config.yaml
head_dim: 32
norm_place: "pre"
norm_eps: 1e-05
bias: "all"
warmup_steps: 200
schedule: "wsd"
decay_fraction: 1.0
final_lr_fraction: 0.0
batch_tokens: 32768
max_steps: 3653
Each number is 50 + 15 x the weight over its row's rms, rounded and kept within 0 to 99. Layers, rows and columns count from 0. The size before them is the row's rms in percent of the matrix's.

# layer 3 MLP down, 64x256, rms 0.0969, rows 0-63, columns 0-63
112:67 32 51 72 52 85 61 64 47 73 54 70 46 35 76 16 63 63 52 48 50 64 80 56 42 40 44 42 66 67 24 65 53 52 29 40 38 56 40 71 35 60 39 44 53 38 47 52 44 21 52 55 45 38 57 34 50 40 61 61 40 40 63 59
105:24 48 53 60 58 47 63 73 52 44 50 37 58 33 41 64 79 67 48 57 46 59 42 26 40 33 51 65 65 89 32 28 06 48 38 51 27 86 42 29 54 32 52 70 33 58 73 36 45 64 56 64 44 32 56 74 36 74 83 51 37 50 74 51
096:29 39 57 45 55 34 87 38 61 67 79 48 32 49 27 60 40 77 44 57 51 57 40 71 49 69 69 34 48 47 34 37 56 53 09 77 53 42 62 41 45 45 44 41 41 55 44 46 29 39 37 56 55 72 42 58 60 57 81 63 40 51 50 62
114:54 34 70 30 62 52 50 73 85 36 32 57 37 28 53 40 47 46 51 36 39 26 47 66 48 49 46 53 20 49 67 50 64 41 53 64 49 79 31 48 63 53 60 39 67 29 57 05 26 54 40 68 62 70 57 34 30 33 51 36 50 57 20 41
099:69 45 43 45 49 37 43 68 80 54 44 52 25 43 36 44 68 40 50 41 52 53 58 71 70 44 44 46 46 73 14 56 10 38 70 64 62 82 61 50 60 60 52 49 54 67 60 51 28 63 25 67 50 52 64 42 56 36 49 38 47 58 90 43
095:40 44 47 42 70 41 72 94 51 24 38 60 48 58 38 77 52 66 45 40 42 24 64 68 54 45 50 43 49 62 60 42 54 46 62 35 42 48 55 42 79 44 48 88 23 39 50 40 63 47 51 73 72 67 52 65 62 41 76 45 34 19 49 18
096:28 58 35 04 45 35 68 43 42 45 32 38 41 96 71 43 51 93 07 48 20 68 42 50 70 42 57 61 43 31 74 62 61 40 49 54 50 56 45 38 33 37 57 57 56 66 58 47 37 56 53 33 68 41 52 36 48 62 27 43 68 61 31 33
094:30 54 71 45 47 65 69 35 31 50 35 29 62 42 16 59 96 71 73 52 40 70 37 45 72 55 50 35 43 47 47 37 61 58 38 64 51 84 36 52 46 37 60 42 35 51 52 44 93 49 70 42 21 60 52 50 74 72 68 43 41 51 19 57
094:61 49 68 88 43 51 73 79 61 53 48 44 61 74 64 36 61 42 58 42 57 41 58 58 35 46 70 67 76 58 58 37 48 61 83 30 19 63 50 36 25 40 57 34 61 45 54 51 51 56 58 44 65 58 63 53 30 52 77 61 15 30 61 24
096:57 48 29 56 86 23 79 57 65 48 45 24 64 45 38 63 54 55 62 48 79 54 59 49 56 48 47 57 56 58 67 39 59 45 55 53 32 65 54 71 20 43 52 33 26 39 28 47 50 50 36 56 54 70 59 31 59 58 42 28 45 60 45 28
094:62 43 37 33 66 55 40 46 38 48 50 34 66 35 35 48 44 44 64 59 62 55 15 31 08 71 69 44 62 29 57 41 27 56 57 51 53 56 52 48 31 56 53 38 42 38 47 52 78 73 43 64 67 64 52 37 47 59 46 73 44 54 27 43
103:32 42 48 59 37 62 45 56 47 55 47 60 42 40 49 53 09 53 54 33 42 63 52 59 73 46 54 32 09 65 57 64 57 63 47 49 58 35 59 23 62 94 43 74 42 36 31 54 40 21 64 27 49 61 38 40 64 84 46 52 59 62 69 78
109:84 51 37 30 64 55 50 55 67 50 44 42 44 57 46 54 38 71 69 69 65 85 61 57 49 46 45 44 35 27 70 38 34 48 51 72 60 71 61 51 34 27 45 27 29 34 64 55 52 36 59 67 53 51 56 55 69 56 62 49 35 35 45 52
092:69 26 08 59 70 76 43 23 43 10 32 33 51 50 55 34 82 59 46 56 35 64 31 69 65 26 54 41 80 39 47 61 82 49 17 41 46 59 63 43 53 42 37 41 60 40 66 35 68 44 70 34 64 38 40 62 53 78 43 40 37 34 30 44
090:49 45 24 31 30 00 35 59 68 45 57 27 36 36 46 71 72 52 60 64 47 17 46 45 54 63 50 34 59 16 62 54 43 55 32 28 38 91 59 54 55 48 49 39 32 70 48 50 30 40 29 78 21 38 51 58 39 50 71 37 77 40 40 56
101:44 71 43 42 53 32 59 46 35 37 23 51 57 45 44 35 51 47 56 53 60 20 26 40 51 49 51 46 46 31 76 64 52 39 61 39 51 36 73 45 61 46 57 46 68 18 45 33 38 48 39 66 52 46 52 61 57 63 52 41 67 45 38 30
110:48 36 81 87 69 56 56 51 37 71 64 63 57 73 70 74 50 53 61 78 31 63 58 44 23 56 61 36 51 52 42 65 65 56 70 32 51 39 48 70 69 65 31 69 53 44 52 30 87 42 59 62 50 62 33 52 63 48 50 80 62 44 63 40
096:26 59 59 38 44 50 56 52 34 49 46 37 37 61 32 62 61 58 60 56 36 63 39 58 33 51 46 40 65 51 71 51 34 44 29 40 62 98 41 37 53 34 44 51 23 49 44 24 72 62 57 69 24 61 48 64 52 49 53 32 48 34 54 44
102:49 26 61 30 05 72 42 63 40 69 52 29 55 56 26 20 37 43 47 56 45 36 54 32 36 75 46 64 36 26 87 41 67 64 44 45 35 45 46 64 62 50 52 43 42 51 50 41 51 45 35 64 39 40 64 04 34 52 26 72 47 31 22 55
105:47 53 57 35 68 52 76 73 89 48 67 53 47 42 73 43 70 80 36 19 43 29 29 26 48 36 48 16 45 45 23 46 47 68 72 56 22 74 50 79 53 53 50 54 52 57 59 32 20 71 42 68 73 43 33 45 38 48 56 58 66 51 52 60
106:65 40 93 47 33 49 50 73 48 51 22 74 51 41 48 22 74 54 50 46 38 56 63 41 59 43 61 62 51 49 83 40 69 37 78 34 53 33 52 65 46 34 48 44 46 22 50 72 31 37 57 48 28 72 65 40 46 62 22 68 56 46 53 50
102:28 38 55 30 22 54 40 34 58 36 36 55 44 70 39 53 86 55 62 41 53 75 30 39 62 59 43 34 43 44 59 35 49 54 43 67 60 81 43 68 70 29 54 34 53 49 55 42 57 52 52 40 35 29 48 55 36 62 32 38 55 33 44 36
101:60 74 74 56 43 65 45 43 47 59 57 45 29 60 70 47 63 62 44 69 54 74 39 21 36 36 58 48 49 60 56 50 53 56 36 47 39 65 59 11 62 66 23 55 59 50 49 66 60 46 71 55 57 60 41 36 40 72 55 93 43 39 46 67
091:78 35 36 27 72 75 99 77 67 59 58 32 50 53 37 30 78 62 45 61 48 34 71 52 64 24 50 40 33 60 28 60 35 65 55 41 51 33 31 51 43 68 63 59 33 50 54 24 54 57 68 56 51 55 64 27 37 43 57 86 76 27 73 44
095:78 19 46 52 59 44 35 70 63 49 36 43 48 39 46 36 47 66 40 49 56 50 50 44 35 45 48 49 44 67 70 65 93 49 45 56 27 31 61 25 64 39 35 55 44 31 43 49 26 48 36 35 47 48 47 50 33 47 34 52 34 33 61 55
110:40 61 52 57 60 61 47 57 49 66 55 45 62 53 69 58 43 50 51 60 32 28 84 59 30 36 46 63 53 59 18 58 41 33 28 63 45 31 35 43 68 56 57 78 69 43 51 52 55 60 82 70 45 60 60 61 66 42 64 29 63 45 23 25
098:36 42 64 43 42 57 46 55 60 50 57 34 64 49 66 31 46 48 35 56 85 53 67 35 51 58 52 87 44 36 06 55 66 59 57 68 28 19 60 70 57 65 39 56 78 58 58 78 29 68 33 60 49 61 59 54 36 34 55 90 48 25 40 43
107:26 54 48 49 26 72 50 64 63 44 23 33 51 44 43 42 64 41 45 33 51 70 62 74 65 46 40 43 74 60 46 68 58 54 31 36 53 46 45 37 48 40 76 45 52 44 57 53 29 44 90 57 25 44 48 54 70 57 54 48 57 48 57 15
107:44 53 33 42 58 63 53 43 57 05 47 47 50 36 34 53 57 47 47 51 70 70 54 48 70 35 36 55 33 56 65 38 64 50 58 75 35 22 63 56 37 55 53 54 66 63 86 66 47 38 62 48 40 66 75 44 56 91 46 36 41 27 18 37
101:39 60 64 53 31 26 52 41 39 48 70 75 72 44 32 72 54 60 39 49 33 47 47 27 68 57 47 27 43 64 78 62 37 39 72 17 48 34 54 67 30 53 72 47 36 59 63 47 26 35 47 37 34 39 59 42 36 61 51 64 70 43 21 59
103:53 41 46 73 56 70 71 56 45 64 35 50 66 39 50 31 55 59 33 58 56 34 30 63 49 31 60 79 79 14 46 55 58 50 60 33 31 45 55 55 47 59 62 46 65 26 54 40 30 26 39 59 70 51 51 62 44 57 55 78 41 47 51 51
099:61 42 61 99 47 27 74 51 44 56 80 33 47 61 42 52 61 51 50 51 44 34 74 25 50 54 50 48 30 39 45 39 55 54 33 29 40 44 36 43 54 54 67 93 40 59 47 54 45 48 57 26 57 37 53 52 38 45 57 24 37 39 64 57
091:22 47 76 54 43 29 69 47 44 65 55 66 59 51 34 76 58 78 61 48 49 52 66 55 71 62 72 43 47 53 48 13 61 33 83 52 32 37 80 38 85 53 40 32 72 55 48 83 17 40 44 38 68 31 53 47 47 33 43 26 69 68 26 58
098:60 52 31 46 43 62 59 80 55 34 65 47 43 50 66 71 32 45 44 50 83 68 48 62 62 69 32 46 47 88 62 79 78 41 59 66 57 09 37 55 50 47 76 38 54 45 46 56 50 46 61 75 41 44 70 28 11 43 50 48 58 64 30 58
103:46 53 59 64 70 37 41 37 50 41 49 72 42 46 46 59 31 48 35 59 22 56 53 63 62 44 46 35 43 51 42 65 68 46 31 59 41 29 37 51 63 74 49 91 66 74 58 40 58 72 67 36 70 72 72 47 19 39 41 52 50 51 59 65
091:54 71 85 55 49 44 55 64 48 59 58 47 56 37 62 59 55 45 36 45 39 48 44 43 15 42 47 60 49 26 43 28 20 32 60 46 50 87 45 56 61 44 76 54 44 20 67 71 38 61 76 52 13 45 60 59 51 55 42 32 38 72 65 46
093:34 46 64 67 68 59 44 76 41 52 61 66 57 76 56 61 46 20 53 10 54 37 78 53 71 54 48 47 70 84 76 48 17 54 42 58 53 49 45 64 59 55 52 43 57 46 48 47 85 55 56 77 52 36 66 56 56 57 52 47 13 52 63 55
096:50 31 45 52 53 50 75 49 24 35 63 56 47 62 38 51 41 45 51 41 41 34 47 20 68 40 57 38 71 21 39 67 56 42 32 56 47 83 61 87 35 49 24 33 37 40 48 35 54 84 50 71 58 71 54 50 49 55 66 37 51 31 25 75
098:50 45 55 62 48 48 54 45 80 34 37 20 30 36 30 46 41 44 43 30 45 54 40 30 72 60 44 66 30 66 38 67 50 49 71 49 42 52 67 85 41 58 45 82 46 47 30 40 52 54 48 55 71 54 57 75 92 31 39 29 42 27 65 86
095:84 42 45 35 58 66 74 70 48 44 50 59 37 36 30 46 59 70 40 35 48 54 79 13 50 28 50 70 23 58 53 50 76 51 31 41 41 51 65 44 60 64 40 63 33 46 67 21 70 49 51 28 52 49 58 31 37 68 76 63 65 50 54 69
101:55 42 34 40 62 68 57 70 17 49 53 70 53 46 52 62 49 60 70 51 53 37 60 36 54 50 44 56 56 80 76 22 73 62 49 53 44 47 27 30 56 56 52 17 38 16 32 39 49 50 56 56 50 44 68 64 59 48 25 55 34 37 39 38
098:33 27 75 40 50 47 50 07 31 49 32 61 53 77 44 75 35 69 53 65 66 58 37 41 51 36 55 57 59 22 99 54 32 18 34 45 57 31 87 31 44 50 31 53 45 54 52 47 44 82 58 22 32 84 60 81 63 72 18 44 65 46 59 58
108:24 55 55 27 62 55 43 24 55 24 54 35 44 58 32 48 50 63 80 54 56 57 62 58 27 75 61 28 45 53 82 32 70 53 54 73 54 62 53 37 53 75 49 92 57 63 42 50 64 35 57 35 53 40 52 56 67 70 19 46 60 31 71 49
094:43 57 33 51 54 32 53 49 58 74 72 43 63 68 38 46 41 53 46 79 46 24 57 34 65 52 58 43 45 18 41 58 74 52 40 44 19 61 22 57 42 35 31 18 51 52 47 61 52 60 36 72 26 64 51 45 34 42 46 81 48 66 25 46
097:22 54 50 23 51 44 56 69 54 19 56 70 43 73 48 25 76 46 63 45 38 24 68 54 50 52 62 38 58 32 49 39 11 57 67 50 52 62 39 62 59 68 71 55 45 71 77 52 62 65 31 34 32 71 61 43 47 55 70 79 44 47 31 33
102:56 44 56 49 51 34 53 51 80 22 36 53 47 28 45 40 27 50 68 63 49 81 58 42 49 57 29 54 43 55 31 30 39 72 58 45 46 64 46 77 71 64 59 38 45 35 35 63 68 47 38 68 63 68 59 27 72 59 33 44 44 37 62 58
098:70 65 52 33 42 43 52 59 38 37 29 50 31 64 52 59 60 53 57 48 41 47 41 41 77 42 59 38 38 43 37 44 52 50 46 41 58 59 46 69 49 64 40 32 37 76 35 57 40 56 55 30 49 34 36 30 46 37 57 29 73 59 39 63
108:65 58 79 31 56 15 55 68 55 65 51 43 14 45 54 55 39 58 42 49 58 40 29 45 76 30 34 54 60 63 74 31 28 47 62 62 72 49 60 57 64 76 70 82 41 52 30 30 45 48 21 45 69 66 56 48 43 41 53 47 45 46 40 46
088:56 54 45 50 54 66 47 64 61 66 58 41 68 37 39 66 33 56 68 41 36 38 44 43 62 62 29 49 57 30 63 55 77 57 43 41 56 65 34 21 54 49 44 39 44 41 50 50 47 49 67 35 40 55 51 60 46 93 60 38 87 53 51 42
105:28 44 32 64 51 46 44 37 45 63 61 66 33 53 42 48 50 49 43 69 53 46 33 70 57 49 65 45 46 24 37 57 31 28 55 61 75 58 66 20 72 64 50 58 45 59 56 76 58 67 30 45 77 63 50 63 52 32 43 55 67 20 74 58
100:74 50 56 86 21 55 60 33 60 31 47 23 58 58 35 54 77 40 63 60 52 45 60 49 65 46 60 35 61 65 35 29 51 52 42 65 52 54 50 52 56 21 67 39 37 47 57 29 52 42 54 55 47 70 63 51 30 45 49 91 60 58 54 38
093:58 45 36 41 79 49 30 43 56 40 57 27 53 50 59 44 62 38 63 43 39 73 45 48 58 46 34 58 52 63 46 53 03 60 34 66 51 63 51 81 70 54 74 81 70 53 44 51 63 64 72 41 50 53 46 60 50 49 32 49 28 74 56 64
100:36 57 60 21 31 70 43 73 47 41 54 61 55 40 59 30 40 72 61 38 53 75 36 19 31 59 44 58 64 38 41 51 12 78 49 39 57 37 25 58 67 41 66 32 37 31 32 47 65 63 35 56 58 86 33 49 24 62 67 49 37 56 49 63
114:04 64 36 46 24 57 46 26 69 48 33 57 76 78 45 40 62 67 62 35 38 54 37 56 49 61 51 57 44 68 50 39 40 60 53 30 69 27 70 57 34 47 35 37 60 56 61 62 34 37 65 49 20 49 33 46 78 53 82 51 40 45 39 55
096:65 60 60 58 67 40 53 49 33 67 68 35 56 38 77 78 46 46 59 56 68 47 55 51 53 52 48 39 55 84 36 48 15 58 42 43 49 41 46 24 45 33 43 76 41 61 39 79 64 66 55 48 35 64 55 52 39 56 59 53 60 55 51 21
097:37 68 59 69 52 66 55 43 30 52 81 31 67 48 27 56 38 03 63 47 75 61 47 47 54 52 32 29 32 39 45 49 47 36 42 73 66 31 54 54 58 67 59 28 29 35 60 44 72 41 62 55 20 47 59 26 69 75 57 53 43 42 69 37
108:56 59 37 52 35 42 42 59 51 83 75 17 57 64 43 62 18 47 51 78 42 54 23 42 29 78 34 58 53 39 57 68 56 59 47 71 57 69 59 43 58 53 32 58 45 72 57 45 52 45 76 48 56 30 53 51 56 62 59 43 55 42 60 68
103:59 45 71 41 26 65 64 52 44 78 66 32 50 48 53 48 53 34 47 43 56 55 29 42 42 49 59 49 78 41 41 60 73 61 34 65 50 40 53 32 66 16 52 21 51 82 46 62 48 54 50 99 36 61 40 56 57 78 58 52 53 56 44 45
104:65 43 50 34 81 80 56 74 39 52 48 39 57 40 37 37 67 71 61 65 49 71 50 48 31 58 59 75 62 89 56 58 41 57 46 68 58 50 36 42 46 36 72 38 52 46 53 15 52 40 49 59 56 43 46 39 47 70 60 70 44 86 51 28
099:66 58 62 67 44 38 48 32 53 54 32 57 42 65 29 54 53 43 58 03 55 70 45 50 49 43 45 24 34 50 38 59 28 53 17 61 61 52 64 50 51 36 64 58 64 51 44 28 31 33 53 59 37 79 53 48 42 38 64 77 60 56 44 66
091:52 49 57 42 46 47 28 34 45 57 52 40 59 65 52 53 45 48 57 49 54 57 45 77 86 65 39 30 55 47 64 38 44 46 60 42 40 55 60 27 31 60 44 54 58 64 42 32 53 42 54 50 33 51 54 75 57 67 25 38 63 18 51 39
090:44 61 66 47 61 58 77 62 28 32 65 52 59 52 48 41 37 38 57 75 57 79 55 64 58 23 35 68 61 75 59 80 34 42 53 21 77 56 54 46 51 62 62 35 48 50 20 32 71 51 61 35 49 45 71 57 56 72 66 55 34 67 51 70
102:72 44 48 69 76 46 40 61 51 50 56 63 31 63 48 61 50 50 49 66 44 52 62 29 50 32 53 68 80 63 76 36 90 39 34 27 43 67 75 56 40 52 32 50 66 50 52 26 57 43 40 29 60 56 42 72 38 60 53 60 46 32 42 48
103:53 62 83 38 61 37 30 57 62 40 56 16 46 48 23 47 28 48 56 77 58 61 35 35 53 80 42 61 74 42 71 18 35 48 45 43 69 52 48 31 68 43 52 23 56 33 40 88 49 56 60 38 46 46 49 55 59 48 53 30 45 51 45 48